Each number is 500 + 25 x the weight over its row's rms, rounded and kept within 0 to 999. Layers, rows and columns count from 0. Numbers have three digits each. The size before them is the row's rms in percent of the matrix's.

# down: layer 4 MLP down (transposed), 1280x256, rms 0.0515, rows 3-55, columns 128-255
# up: layer 4 MLP up, 1280x256, rms 0.0515, rows 4-55, columns 128-255
down3 105:450547486520488493521523521531506441519492553487528490493488456520490523494500482505512484504453461495488471484462480534508452485522469478501488485485542480521495522522474487540505491519496478489438527509516510566538494496503528542558536503460508519481483507543539483493511547490486500499512491465544511498457506484494488465493477511523552459522486468445487479505452518521470550544521
up4 086:538518513499472511519522478515468503498506482542445496464468496486471489500524463535512501467486516499526519490479523542508536482517495481499524536483538513536475501506502498469499504522476450510551495503491507514546552516491508541496456533536493500500471512532491527495476502534532480494513463510495492457518509541496516506502487466523541490529497508440462507489476473445454494479539
down4 094:481476498513484446504491507530551503503470464486466487496507464520487494495468504515494496541479531505486515479496489492449489514507481523476524512482515460455520522525501504497496519497545502518456472489516479440471490523484542525497527482466514508458516489518475490525516503501536477473470507502511523452470499444527494546495494526516535475522527505496521518515506468495496513476506
up5 103:524555472492513500514495529492480517501518539503482520513522523517509475514567474524545479505482499481476496489521511494499489464470499515465474513489478511482516469513517508530462484491536510472479543505525534481497583508517517509475540491489498512497506510522497496455477441500486523512539448499458493466471456455531534479560511529475489510522494454555453505482496480486496501508515
down5 101:575495498507503511531506446501528487475492501493475498480523439496487473534481485487556485474488503511524450490485503504486528509522520493504499546498568516509483500457509501532526487561484480531495509451485491487495486513525495509501447494466500523502533471496462509491501502515496481471498522501543491465443521478562545509496487543532509488507491499504464519532493535529497535484470
up6 091:546523511505544501510458521477544491478478502486491504493542512467498478493485526514493481519498536516507471510510484479507526493508501504515484519495476460538484468514488490533522469480520533506539473499495484468537482499479521453479526534510519527466502540511491469505517488550502502522538487496535518500458503464481498486511480475545558503511486447505520544467511545479502508491449
down6 098:499481526521507447518498522535475533478488504509502527501507516529504513477456473484496518474534465476495503482514479517479480489491448483458500524534512494455512533523481488452512529541515522504507534520511505496486535500512550491478492520498494462501515519489522506488475517488492495487455478481522494489487497562522493498454519475513475475491558568456565486472547492473510511494546
up7 109:532526526526540520473521485487518530506486494465470475500494553450478472428560529527504496531526471506503477480476488536506499525517486484507480498507508544457436512492474478521477493540464527482509499480485512502485502513530480501495482508516481472486491520452501514506463529522532480499520466483470503467530469487463533468493569548461460514510489520464487478464487569478519538480501
down7 103:533499515506503488501533486470494494458511528512493548551476503499497506524551519517534510500481499463518476480514461501523481485494504463478513472521500484509493553522523505565483514490488488468493509476462497504482514487546518516515465504463512509501554559487495457494481478504495483516490477501498495506493507524441499490502487503489509485478498479480507481497525522499476533518510
up8 097:487540513477493522497508547520511529500505459505476452456489508488485537527499487511514493507497484524523515485489483522506535495479515468470483501484481520474486465518536486489486496525489473542513502472505475514522518478497484517500481508533522474520449493509500479458532517493491483511525559430532503525555489446473508527519496494452499528563451505480470484487464518520513491463485
down8 103:493473466487459534481500476457526488476511500516485479504491512469509502493517493550493502542530485490501513516486478479490507519444522523506524516521495533507502511543470520510487480441473491511469488546477515506539485441506507545453515505495513505529510485535547546495496478539474469474508480499488503472500512467506532525447518467517512487490489561521474478511471485524503497544487
up9 093:472514500500502532470494488481556474491467489486484528494517546473546512502529508509503519437512525492484479504501483494513507486497459509502499471502512522528489487525492518536517475485488548537500541491511516474560514525494422504547453505535489482547502440494565494482510541557448500492528521525550524474491561465527508495496506477502503501505474515480514483483498482509527500527498
down9 090:536485446500509520498545505510507517467507497506481478497526499520463478492526486476497458530477521490504486526479537491524477501531514483512468504511497445513525467505528478500478490489493502451491514484526534459491520531554507507437468494476506535518508463498480526550518522535505536487474509470549510495487479485503491497486530488480506496488470520549491486488489492505473478481473
up10 100:507519551477508508511514492479538531529445519495496515512485437510469461513544487515488496507555472488467520517461483545494462469475468462472479500525506485536474531487520529469513442466460486460458482456512506491487505504496530521493463499516504531518516483535515486536485492444494514531527549477532507495497516490498486522485470490501505493502498511502493524548488478484465439497495
down10 098:497504481488550488529513495544438482497492500531512514494509511490505575467556501442463504480448514525535539533504466467464485513528506496504492506503487497521471492486482525509512536494526491499481470505482492474488465472517502495483499501490512481520487474491518495482513524530547498485489480490484482453478566479493540531491490529520474481528508506456500531487462507521472531489496
up11 099:496530510540483495537466504502486479491460496531449472507469513531518513442516545502539511495479497514510539514497522475488509450513516506515503465521432489516480522505476521496510475502489510563495479497497500490502464476476550532471521502496507493439509526536524493493555505560485525479497545530503492483452495473477539461562503501490509513515460507513524487513463484539463496477486
down11 101:519521507546517517541531486477486473550504512515533512494498474518519553533502544453461487464524491486506506509506514463514497467492518516498505526518489505543518492517511525498454491524505493508524497499483494508523468514457499525511499471514473538518473543510488504508506536476448501481503528467520491471508532466478540531478512517535486473471492471521497499499525518524484562471494
up12 100:557519482460515535492477469502517436552471488484480540494518477527557524507487473499486490509467503527506574488547524498497480470500534490501537496480471501485512556474546468498497515495517457509523496498527504519472504495535479522494512536535505488452507536477484523504493491509524469529478516524488521556473519520516460494514510486537487494477479501535496520475539514518473495520494
down12 103:458508496543505512489535508513464540484506472496534483481514478468519496530497527500493521529491524528464464524491474517465506509498484498507485509524503518503525473497486508506490496513536535492424471458544511496504496491498534521486506553520469472536477529521496450482495537503515519472468465434473521497556497493526490561494484541501490480557527466479467473527495500498483485501525
up13 102:545470542539513509536484482465495498528520479516513479504509485505489521480482555483453498565521488496473531549510499502540460511496489527533513514496506486539466486531515524520514507484523514507512556527548492512517443499484507548537533469463504523466501470476504495470539451521482531488533526508523479503537463509470497508461523509498524496522472458502554484487529521512529477504463
down13 101:516518517511514494552490501475513518477485505472521447467495472549529559500449479500481484445492514522518500493478484506480513509481471468536502518515468519476512498501512504454507489489456481486502498514559532514470539493466486551491511500473485481539494516485532488492509479530453498487524500531523518494504479502483467487531453505488483471487490501518509474522525503483487492494518
up14 103:502524481538500474505551485518511520510466524538497512512470478517464477505517453493500474465486465477490468508485509524491501481506496511525452481516529488465486511499462497485434507487502455516499506527523485505460502531535504496501480547492478528494459476480483507496522520524518501501479544483533510477501562488501491527482489519431495489500486526498532450463508491485467504530502
down14 095:490506511525452473519452465475469507483518487499452536522492500491537528522479508453452501548463578500490491516522478538527498505497539514484549492526497480511489501500495506471477503522532527508499517494496507494535516482482531474496512507486490495553528510470536515493531507493506471491508483480478513502466498525542501506512534518530514517497470499480491587513509464533502535514495
up15 102:486513497487516550524481496478549445510487509516503541543539446565532500476522532540529480475450483516545506495478517575479458494492493480498482463489508515464500512492487506478481499468455457514498477501489513524493515486452483480503501499459514502481517502464520522484515525507513494534548472496482503529516491455494503499482501515526559518475523533520520517528501537513516558504534
down15 096:501491489480536494517492517489469515479492495489513492517493511499501498526468519514492513510507509542482464536486468486534493524523524514531463524491469496475470469529508499462508490512500506511489540490485446500461449547530474501467485511492516512528530501520442530520509528539524502499450509538537531514504537559516532479534531521416519494489490503524503512498504495464491472487492
up16 088:500495499469542510510489512515530497461482473500483506573452473515501456508528498515490505495566493523487521544479494513475477498515486486496524514502479515474498507475469533489478507509516488500473504476521532511473506497524499481479465503502512518559493419499444507496438508482475532491529532492521503526475527449475490509515495536513510500489482488497484514475503500559520506533498
down16 095:492497511489440532489464479500482518476494495493501502504512525505521497472508484510493500479478495507528473511535518563537559491520524501462522460501488498518498519500556493544494457474494519464511559517490504483476531500493490487543557468482533480452501483499472529476495455500499489519505468494494492502458435540492507511531497492515521481456512493514505502553503508482485522477534
up17 095:501480509506512474522503450477517505511491453522503520492515486462514525491511435516509450477499497515489528476476518514511542516505483509486524528489519581498488455495440500512515468551493509548525487538474484494451500470513504519508469488489494481491496559502515497539483506536514497484515505507454512490499513515485479482477517471487444500540498477519444515480465510521538485536526
down17 092:522553509485466536465492536488506491491492527490527488494506506481514483507498499512474491473490517477467470505502503478518476493519529489516437504492518470517509536465533502481498449479504542462505428503501494490523512531475493484472464488507460512534521531521471547491454511508486494570494509515508496475522479480520531535465503559510496540510483444501497487512513457488506529484502
up18 100:496464452531541471467487520488498483518478540501497500487519520510491457510456492508522501479464531492519501506499509503464456484515513505497495476510531521495503475516544500487506484516547524517480529503499530530480478468502479486501535547542492514499529486447487537488510455504523502547542544512536487496507486544466511479488462497460495525479507459512545496487477533502483538536525
down18 102:517474504480491470513498487423490526467542533489461485505480484557507519545502529474507495522480459500515513543510471522508486517477491519527557491514494472493467481499535480470462521501484477506517503491486500463512500501497523515481501515504504501483479443509499499483493485495484519427475497472524505498486527474553500501505488541514490512480471529473500503471531518482473486489498
up19 095:517485448505510479456518505493513531478523484459514468471501510485471507502525480520525492506441503488504517463485537514518449500461516498509519500507486486491489464510518501498485510512499518536533507483496486511483506544508499524501547508531437497499478484517528506450499535487532453497492539483514540511498476504511514497508495520485515485512469529462470456491511488505522508458504
down19 097:501491531522459541519461524506499469525499527538454514523452547491515481517481544457505544482568472493514528509493513494467495509517470528526507543493497523508495505506479498487497503508500456458499501495516487506447502505442490492501475477499517509475492535480483484529528472510518510504504483499463469473511435470468545510486497478519496511503481475504492542464496505487496505527499
up20 105:547543503491517521484505493490518502455520481487486477478457542525497482493518483500514509496491476510516463505499479496480448453520507475451488515459553482528495498463538489514531507516506499507463478503521534512466461515524497475527526471509419462463470544507517491491475487527465519536551491496512462470504522488446495515508497500538473529505457519511488488487526508506512503515529
down20 106:520493505489534538512513503505522493463538520513489495520474518496478523509536514532511502503518505512487461530519477522501505510500515544503535523488499502498453493474473520520533472473507513539480503509502471523455505541509514472456519483479472471467487520497464500517489487527518491464543517501524484530496490489550513477529484472493463459494531547488493457478525497501495533486486
up21 094:515488484481503496486503464503510528468512460515510473520467502501492433524512529531414509496488466504549494516504517531486521471518525501514465493534507465525552477479547509504540512480501472498509505507480543523527543509484471495513500490498509491519522523513530493478497464499530543490492533530520491512527528499501499497546518511521470472512456462539500509486488482480460478556484
down21 094:529491478509468450475489517509499460516471482454492466517522475503503507493509520494499501535461473491492549484492475483501481477482478535545479522489494492498512494490499463476501493510502515478455484467492486515436499496499548483558525511487502516475483538494499490513472518509509553502475528505515503493495497496478514441531482498532471499500501510503472532525500541530529472467524
up22 092:523521491529523516530490511457502495502511492513530458492493478503455512511491497499517472494465473519446506471496492484487479494509481520473490493495504461475493490462516440556551495537520491509482531524465463505542507539506544505496519486477513522515502478483480534456502489530493450463527477492488470556501490504487461511521497489541492483516481485490488501503487558509548477533454
down22 094:488514543476491496475480498542501524496457508529498527528492508537493508473496495482524560505509528508540485490490515523504471499490438505536486506507503522457491516538500509500455520476523535479500555525525537474512478454530497508497501548518463472491531496533528521500496531474508521508474490519507511530481489503550510453483470507493498532496516508460539513496504462451488505515483
up23 106:496495498508508519462530519526480506500517479531471508487485473456507465546514526505494489466523485501495525518542496490511495524499524493535527529515530536528499547481511517509549486516494496528465477498499488540530500490500539524505498507505542479497509538521490497460532519454519485500501505480464461503477515484504435514470464514516476517465493497501500491507508532476534521491538
down23 100:492464476495497506508519487503521435510488490488536467484515473555464480499504540505501490557517492487566503467462493532473539515523451524442491526500493504517493492514513515482514484497464469486479526479474537481497530500459452536527473540530503476478462487495506497516488479505522488497460455502522477530516543494529524490517504492507483478502510539545479462520458482515483497540494
up24 101:527523504469507494527479506454534506509470501492474457456484453462483450514470490534479473559483493506513568469506543461515479513470485517493467421516518522523483480519509529514472503464488492512487522513542481531529521495518493521507475477521512475468539522465491476494496474485459482501492463495522460544488509508460477519488473480450528528493474503524431494557490496489480540502530
down24 107:468510556557470511512499480501450516513472500542506483492522524476517511498516545478513524491499487471529498491484502549473557500521495539488489522500515496471559482530491482494502510484462482501535493537476497487511491491473522498516494557460540494558499492531546511500462503488475516519440466469483509452498522530495495476529489494513494501499493488466483502497450503490525504506507
up25 101:525539508470455515509452512500498550487481527465496523513465510550487518536482493520506524492498541522496512505515459488471497497513518570460476492518484498537530495488496472488485515482522485508537507512485501496515506532525532472507502520488478542494502480476477458526545511495544512520519492541541516483533509482473476529455490523524508505502480497465450463489489502489495538491524
down25 107:526463525498528530519487540537529541514489527496494493428537483533514522478526474523510508534455512521509498504531507472488493491483531474466526506502545511513557490536465557510494511536496525437537514430540520489450481471485459487517484493475471499553467448477538494463510508465490508523510547530482516495525518469521515451468499509522504512522507433504510469430554501470496470511510
up26 103:502478483501469483551507493455467533514498530498535494470517536485477496500505488478431485492480473522499518503492458482535497468520487486513552488506496522494503504516513552524578458471496465515488495471465541503532496477540492488550482500516493513500493495508499475460527479471503512493456490526517529464516522519469481509527488535473534495498496490480506499516479498548476567488524
down26 099:512525539515522498507440517531510518513474513455474470445487479504488501465518524486483523432511524478573521533493516471504532522481513522518433543543522549536501519462559470500507482520518507484513496516490476480494496543494480512458507494474501524537496525482523525534493513493495494484549526473491527461527491482524539524511521486506460469510548500502477493524512511478488515490522
up27 106:506509463489515489497501501465504519500469480569499486496497479536503518473460516499487477459484559514574506530510516546459490493522473500531538543467533495484486501518496508517476479494499480483517445471512512539464535490494519494517500506500503499524531484490526486539515511510482526528456512517518520487468545476527464492523474502499506537516492472514527479502498483524461513493489
down27 092:447486480455523501499502501489479537464504442498481464488484494513522483492519529464484503545496503516528470502509520504495500459516507524513541509467518491445484491508516482487469473489498491452499510533513472482531456482545523483474492491456478547481475487499501488512497496531522508562482486504558513488496532531524515470475490550505523512494549501499524501463518516521479499496464
up28 103:490531463512465466520486511492556548482509492520514535528528517534516510530495503500494494479440572540499544486505513536470488503499466459536495507460499509478456475500503500455525515508540533487572506481481486483484509491524493496521474476473513460533554461462484464467484496517461525445470513521501490499477533507511491474504485484501552460509505499509475544494493566483530488504516
down28 108:470508491503515491514530512496493511503517494501477525449503502501498470496526485491519497482490518511510477505502504486475508490545472558479502483516479489539514449506515481515502544503484471436526517475498481504512556506547488514504513469541486527460499491513506526473504457506511493448531448477479477491508520520520505487536519516514496527534508494503492443497484500502505534534514
up29 102:487524506479536444484471512512506491528504473516489457487510456488470503520516505509478477480493520482515520554504449506515500506494489454505532550486492529482485486489508487490487484485497499562460467489482482506491453509450451564473486477505520497505482538528513544526497552492490504508504535475457514473501517554506529502546497504488485478536511502472523514524469543462504468535490
down29 108:501504514507529454477549479464497441506488520498505444504502517520505504471515516556500506472526518454524475475501478472508481481503475510494489499459499509498471507514501488491517476434520491519504502509495542514514470525496483496485516505504466501513470504509501545497458487500486434529520512486455497503530484522532547519527499461494530493466511550499523521460482498481511494463543
up30 103:506533482459501479527498519496528482516551499512505517445502546467523476508442517524483491526489517467505492455511495555477467502485495502500550490468480533497509495515490525494457461494534484527504505501506530513506517488458469494487496482503462511523488505494461526492536487525538505499538499499486500513491471514513478516492496514522465470503492477503457523476543519478480494518466
down30 105:503520542500503488500522507483466525480468458472472508513542483471495473484468525523482506486495527526465483492527507488569533529490512545483478508497476506500489519501456520506525489454517516492492503499453491509487487468529487474533530548502504513507509496516496528479512486461521551477462473481494506471506494529479495486509528464528457530454508531516506518499536514475510510449508
up31 109:520501460497482490500519481507498518496480545498529481485493549531505489505495496469552505497486507521489479467486516483516483465549538516554509532472516490527554568517477469484508486498512475492500510500471490501515485480541501469509503485499474479496509508517492531478485501514499474484491524512525506484526482504456474460462468546501461533521447552524509493491511502483539471540491
down31 107:497490462496494478476452489495499478504547533485520500502512548494503529488517476477454526489515497462504492494475514529473488511504533473492475503490538499452527527468489470506443491492534540508511520515511467455523507498484465491496511485492521480505485486548451505499519538449523457526496485504497495500479546521450525467478483492459497484529469463555527526485495489523475492476485
up32 107:498492505516505537524479470524501494533495469532476504510504454517489487486464538524474515503466459492508506537568470498502508453507528460517504533506496505552512492516494504479497457500505476506503524475494460534531469485506515526468506455474508530539516522530526480503549526467460523493487549441489498503479515488499456474522482545496508451501525488508478478529511491514494502518485
down32 099:526516478480471536548516491513467496479532493482479514493463547468534517495525493533474499473489537538523525520505528485535556499509497513539499470445521517496508492484475483538468518500501505499501494506491447506492522532493495467503505513480468511474530478513483460495489505552477524500462480564470497513528472494506494494501477490542482552465517507520459478525556495539460486441470
up33 097:496517460443507515481517488517511538502457499493511499446517504498487482498504473482522480495544517472481505481519475469525517460513522461458548503441507484472487502490512433488481461495525517499555518526514515489500461481508500533493485516482463462522516519491526530519490505497532498484599477510491438434544486509502515539487520483521499510519499547485488498545525523528508537472547
down33 101:517488527525486503554509503505451517523504530485472489527527512514527488543515517574533521480527525517523494496512479523504556528491520527495512490512486501481497548509487538482515518555506480507527518518548497508535518474531480489525468464486455481461507465472503493487488474533499519509487468464513464479507499555473479517476548494510497533469507498503509512463476476511484507450511
up34 101:499483476523535492498449476464491508507471545489458493554484481525460520493481510512503463523534484512528498506471515501496517496510548505477541537466490510479518472514508455517471524502544470488489515459464481468495487513462473454523509520503527492473549508514492431506470456504537520493526466485531483475464485522516509520501480478502479496543524484481477469500519479487495519560490
down34 107:507473531522471506515526551510483511496524541487535480503528481534486530454477548485493519519501510550489497498497496490471517549484512501499492497494505515500511492497512468496474535504470494509528521485482508497485526546460536477483500499492551479518547488462545488489560490486539518505527476497506473536488482507518516501489482505509494497492516497489485507537462507496482470492523
up35 099:467480516437492502501496438492441508472485544480498522520516484507509466473471513505474514492479575516491503469464487546502505510475496476476471528548471527518492481515489496454479470421512504509474519460523504488500513484482508548502460499522499479545496475506536492521511510479501493483504524519499507481449498466474508493503473480467507516495459512516534502485439479472528495521472
down35 097:506507452525497477514508497492491474433469503475554492504483492496482482495559507498495490543482518487482461529521502465516562512510512552500478447465544511503505518464509474484520508516556477482459532514523485503512500528487561538478536512467468493495522493506466474515472489473516536480514491479483488544491477557499482498485507548454469467492515541498496504513514478466498514501530
up36 110:480529510473482516501480518457498506491496521480520491525494495540491499480534485502460505479466470518500533515514481518529487460550477497513524493492468452472505504460526476481502498550498465488470508524473500498490484465535527530561492485464466443476502469509495508508506438472493510524454517489530493499490505480498512512476520518505471498559490516544506488537509494506473492521502
down36 107:490463498492509471529508517503462493547530461498535486479484501497539493538478468502497473486501509447522498486510505513497474512509486490522460553465509515532491513502439481505543524471528524502509509511500511427510496503474509457471526520510498479558495507494518541486513510473506517511509457504492548450517499512537522486479487534506532513475466475464469450488468473493500546467501
up37 104:505491496496528512491500503472535529484483513534505482493509477487490502509498474560500480508518478527536569518517487509473478481520465535546519487477478506509482488484495498484512540524470509441539519480489481466521462486479499470530517491469499483468524532522495479502453483480462484469474527448536507503492506472472477532557517520550484523490483438517537524484482547477510532515496
down37 108:531499447525460520509529489509484517499486511533477468506502514493522470517487485450489548523523464471530510494522486484491498502459509539489508499554544502532530491474539450488534475506561444515448478534484539475521462533540493494514490474512507478524481460449505509509513493524528488511514477519474499476501494506496491512527541501514526436491493493500553525518514490498511522500537
up38 107:514483422526505458500497511501538494504549510490465545461510536497508483513458503508518498516464460515468505493512510495490474516509511496453495494480470492497492520560516438489474480494556507536500511473502543552508508506488477450495453502512531447480525523507476456479521467465479466537499528550520491494534497452479520532522492493479498466516485504471493512455519527511544509518488
down38 116:495444488441516504480486498508518504496524501506530518496507492473534491542471485541497509493509519515524506484490484485504515503531547491509498456512518490515476508505527534499533486487532485477524535519489446443488523489536482469523414498494499476494466513540489507518504479459479475568488524510458548488500481438495535484474492500507506521455473480533512470485445507526512487512476
up39 112:479522471538533544518514452448517490480521497504469476482500485463463444516466512503503495443511504526482530523513478503505482514530515471522503510518506520498492457516491489503481508490517488540500529495508527501518488514485531465492462488498491508513529530504512488468489501468501483489509516525488468528530481494535494468514516483517493534540495494457509480512528544539521537492497
down39 112:475518500476420511480510477458469468467499516487525529475489529512513483488459486494538472506480500500477515508477474524480515510514477517521479494421507467491457497465488539508514481486496557481534495505498541487540540485473499484473535524541495436497498514490504492532452521498501470544509560493481516490503461509494495540519522557513484483497520472499500510521478507490478506551540
up40 097:492493518457522518503519486463491512478498507521535505507446498536529458461496514474538470509467485491501469483511509519467463525512491473506524501507523532500546493521492472540459502530488484507511511504493467469535512485487507524488471500473497497497502475489527465440501460479484497490500503510462542467480491537509466518526505540531511513505435487541488555531494515519546505486482
down40 105:488502467537539530472503486537466494530478500517473501494473529491497509522507497510512448446492511506473527476515464447534463493481459467488532532487480536510512542498484483523524510513514510555526474510488466490504504481502489476514536507487511482533466501497489493470507508489510511503540513468512507496503523495479524521476462544533509483495562481452460523496537532571519486501506
up41 096:450514516492519487499510560520500481522426501522492500489518546430497477554526484515524479517476520462512514500521510516513514454556493462502520493502532481501513524500513497520502515498492493497524485531526471486424523476485504486499506523508460541490500518455452528517536482518568519506468466480509477514504470497469518528480527542505485502486510457490484491515509470481450471525477
down41 098:513488524507509555478474509503491498467549491484525491505466508535472511465485499470499518524516514548476511498483527499460496521527539539485476538496466466492499506490470547482468460466488490472478527508499519470546467513492466496522521477520481493516485467523507493517474508454492473468497497505558488513483567521501502499508434473494490442525503533483492539474505503504532493494469
up42 098:495477484490489541503477496474503539493496461441519506483487485516475548525535491490485493524543515500514507501532469541497493477509519462526448472461484511470471513449492472519472487498525474475487559515502470483530513477486457509518510515514505479511510477547497521509501494501521487496484496511540539483482510492509501463554490499505525492478470470513479505530535509512469484503512
down42 098:518489512516452428525509489477510476482470491480562503513539482509512519465517500519494500493483527531498513523467494515461452560486505487485539492509495504510519516518526478505533498506492503495458462528521472514516502448472542493504481531521543483457507498502489498513481478473517519513501515489488513471540472501484496509482522507495497523495517534510558496472494548544513500483533
up43 105:480505468565519477533518540553502541513500563555490505473472499481473464550494486507488516486502503545498498475475456508513472504466524491531446515451500489548448549520485522530527499486496445528507537486528490492492534502482516493520491484496452484485502489510514470504429536483532485544511509494480467504478503456464467511511487516468525497498476537475529474524491529516457520485525
down43 106:486479507484483556496524505515535509501549505503504505494472525520523491514518508482500482529541476514521525533483460463510497458468492483495495504509463457563498500438524501453512477464486465489533485497544512528546514496481523516478478483517453475510490496485483520473517500497534501520470520532458514501528476470477485465491479558484447511476464445523529484490503513521465530500490
up44 100:510519494551434522485518508493512495532476509515498488543503506530485466438507534495545486529447495505514514475505475523547514522527534551510516491496485501521493543487493531474459480486500529519513518495498511472471505486503456514504473504506498494521525504497478472488533473513506474488505483492500461487500475509485524544478495505553518493503518498542528472499508513516522450512432
down44 099:480497515461517513501486518481488522480472455467508483508532502480497532516479554494519485478493501499529481492530561478477501551487424536475507481474491440512510501439453523473515486484562517491492463500534473491534527476486483498513511473477485525502462487509500489503504497539486454512532461464477520465488469488536491509495486504484508508462489490512469528504510547516495480544499
up45 095:543506512496509503523537480498544531503472527531493499490506502502519474561495480467506480513474492504486498515530490495539513471485516504528557494548492511531520508520468505516505486521537486470493488459531507485519555481456530497541486514535452462530526507472481496516505534526457463492504476526539535481519486499515514455539523548486520475478460480489517527500520479467515456453495
down45 105:494485488552507461505502525528482531483495466500511510477524491471498496513548489525530522486500496485548491496520510506523457502481501539440496448456493528506562472475514519488539516539521502522489510484499484482454449553473449462498484483488497490481489478491511480458497476466510488504509541496482521499488470512495504512552483465538450522472502503516496491546507500471496510502497
up46 096:493516496535457502481491516468480487506503504533511501468454491510495481542519486510456493510489511500495488529497466459563457509494458521483513511474544477497439501472517526539537488513490482463489517505479508482515532512499553506535549478525531476516490532511484508487482530498534541539500462481548491519470465493495520499496519502463505504550496499491506454483456538521525477502494
down46 105:478501487513505485536479476526518484461503480463504535527514541520491479506484492496526539488493486485477530510480504462491496494519466502516495483522452540485514480458512506503521478469509492511535530486539495530467505461478452573504470530470464525491540467508521465526468497478470475470516521483478498492495511492473520482491496488488538478500487462512497530509490481498497513478497
up47 088:553520470512502497512491512506524480462476505503457468488493483489500492492518540473549526477532522486475514532488454537542530507498501487518512486455531504483478487502506504466461502515501507472558517497486514520472469493487480478479480549537493543489523469546451500504465499519491470505497534514534529468494516466494527468489529496480507502521510537504508497468535472504510477543490
down47 096:485474487499471528524507491481470545491486529482520522451498492479453473482522501495463517481455486505500491562495477477519467495501488526525500496526508474495518512511484522494503460501535508501456487513471519471516461525490495486500469527516508526492439514513512527494455508518536537525520504487511517491532498541516494469465543536466524485468521532508505478517476499494551495465504
up48 103:524522506528482528427496501490478496486522473510474497506449521490518464503495493502536488500466506487550495492518479510521464463496504515488536517526477487519499478520477485547451521507479535500509528503509524517515463494480474493534524500486455511488482494489488476526500466510525498483470443516485500493517511510520538477533514523508502513538498493474487475451457525443506484496514
down48 097:473502544513522490534517478471529492494515490508466490500498456519463509471519464515465481471487522490513475558526526477504447538525466491509437497486533493529497505472523524449493553520540520530464451522511524474519507460513508474464493530499504498497521478488493535501518572526495506525483489476478466465496496464488474488491465501494476489488491517494495476500441506497485479469536
up49 103:514530487536484498489486520495454497544480513528480472483496520504527467495531508499471492536499477516479490461507473540511506507515511454475469503474539474537494458526457504486496548531494504488514502470506466496494520502523479516507517486507490470519448503493506446502486532511484497482475507497525554450515485502455499546493487505472485538523531467506532510491512494504472538498521
down49 099:524482489475522502474512478441518529479515523457503490526482470527514523530525538476489428517481563538488521521540463471490478474489499497525524495504524492475470467501539511508483475535474476544515505514482510443496488507475498447494490507451495506495502498511470496495489499492460520462461514505539494526497520474498496502489486471509488505479535501499487491495553484534531499535533
up50 099:523516566506475479490521494526490528493520495524477498546476535458494495512464517529506499543537531489519505532466524493498506444499524472536473530481503536485473480480489482517464469490466506502478482526495505543514487520543557470482496483436448539475498500453505495529518553502510519483464468546501497469489474468521477461510487490453499445508504484514495494516481508544527468495467
down50 100:481537485502485493472496490492468503499511496476526503521524569517495507515461469482493532489488490524547502508523532485523448553515494500531480510520529500469508550512514514484536541495515502487573497473483508476515496550503497498507490504504526516553470448449530507511517476523492477473491497515496511499457566531507482474543517529474489481503524517507516480509473519489468532520480
up51 086:545501492508515492495473428421474528509507492478507526493564509491500522481513507484501497499453513454524530472471514494497478495497501500484495502504520468473508521495455520484427494482473459557484513463499453527464525478521499529492530497489491505529486529517500482502511523475486514471478482516488522448535453514534464500533553534472493519517522479516470508448475482523521485522462
down51 075:496507442527495544492542560503448473477507487512484500467529516547539486464506507502511528472532503461507506460496492448504521489554509485508456536452473508511525522477552483465550469500456521493460476485509485512472454544500526504478518481490514504481510517506484510519520503530507511512485513507505490497442462475494510450504498519498470516462481514502486525477498482504476527503494
up52 105:510504520508482504493528510519512512513486504473514499518489543458440533522466517466525477514515500503509535494466456516441492489544512533550502481471511510497495462499489479561469482468521494513516499504482510520477513506478425495489499488519455493477481452532504504490483470536521587485494489507508514495479515495510468443544484519506505535536499469504494508490537540419502515530510
down52 108:480463475519493482514481477543521529538531485532522471520467494493532513466456499493497521505550499478496514544487504489537532483470529517480510461495458511495495479516474495504511501464508508473505511466526452489462490485439516487529483474484564519486512494509520519504502478517519497529523489501489523483513489486518464553531486494489479510522515510530480497487501530419488522517503
up53 091:508488502498507525518451480517545508511506450490495496531508517510523488473462513524536487486549515484479495496504527494462478491509461484492528497540460481496519527497504512500507504499523498510509514529513508543494484545460508510506526493534496482498479511515520494466480513526550480509469532458491490497464506455505531517479491542484517470492512521524542482464470495450487451480470
down53 101:468536514506516565494495494495494489497481443462558500477518538526544458471482455476509491508509504475486513529534492498511526462494535520470469482494520520535479527500476442483472486511495479487516545477465516504480475516534450513493518491479517496471491538513534524516494533512498530494470500504453503535530507527495495468489509510520526518520504457514543494536463508523493524461504
up54 109:504490508501513522510455498500543496492525468493511513530472506485485495500516475497510486482500545501474484517450487522507491475523494507486520499490518519487431447456517506531540474499521479555492486515531494544505541508460537478485518505466503519483486500484476471479488466448518549516480497503481492537477476529489486516545502490528520489512533520460457546532501536556501496523508
down54 105:482544482514508495497501479448479490461494450446472478502498478476480471481485552527503474509442435544483501488499523513479498507494485514497488461493553489483508511488513522521506480500483480539430485528473495547469500502509479523524469500471471468487541514500499488500477485463482499520523505517514536526527471512495512507489493537480499489539508486503498477523485484481497517520480
up55 096:530527493486541500474516530469528518522513558481477510457516508527464543470537536511498525484448498507451475504445508531499524488505468475489538488504470464457509483535502515497503512515484486544481429468500488522514515491500505489480522472494499524491467486518484465525493501512490489547519490499530510508503496481471541492542482501516563510535484446521517489475476498456504497529516
down55 090:521451494481472507491513508472514488466547455477446515496511496503507511515508526444477470525561483480483464523502481504476516490514530475529530524546514503453495523495498491461502437493516511505505511493506533489508463533494536494505503485416519539508486509535471505488465508471537497510491483452498494523501499476486453467523453484481505482513498504529527509466495474489512483497525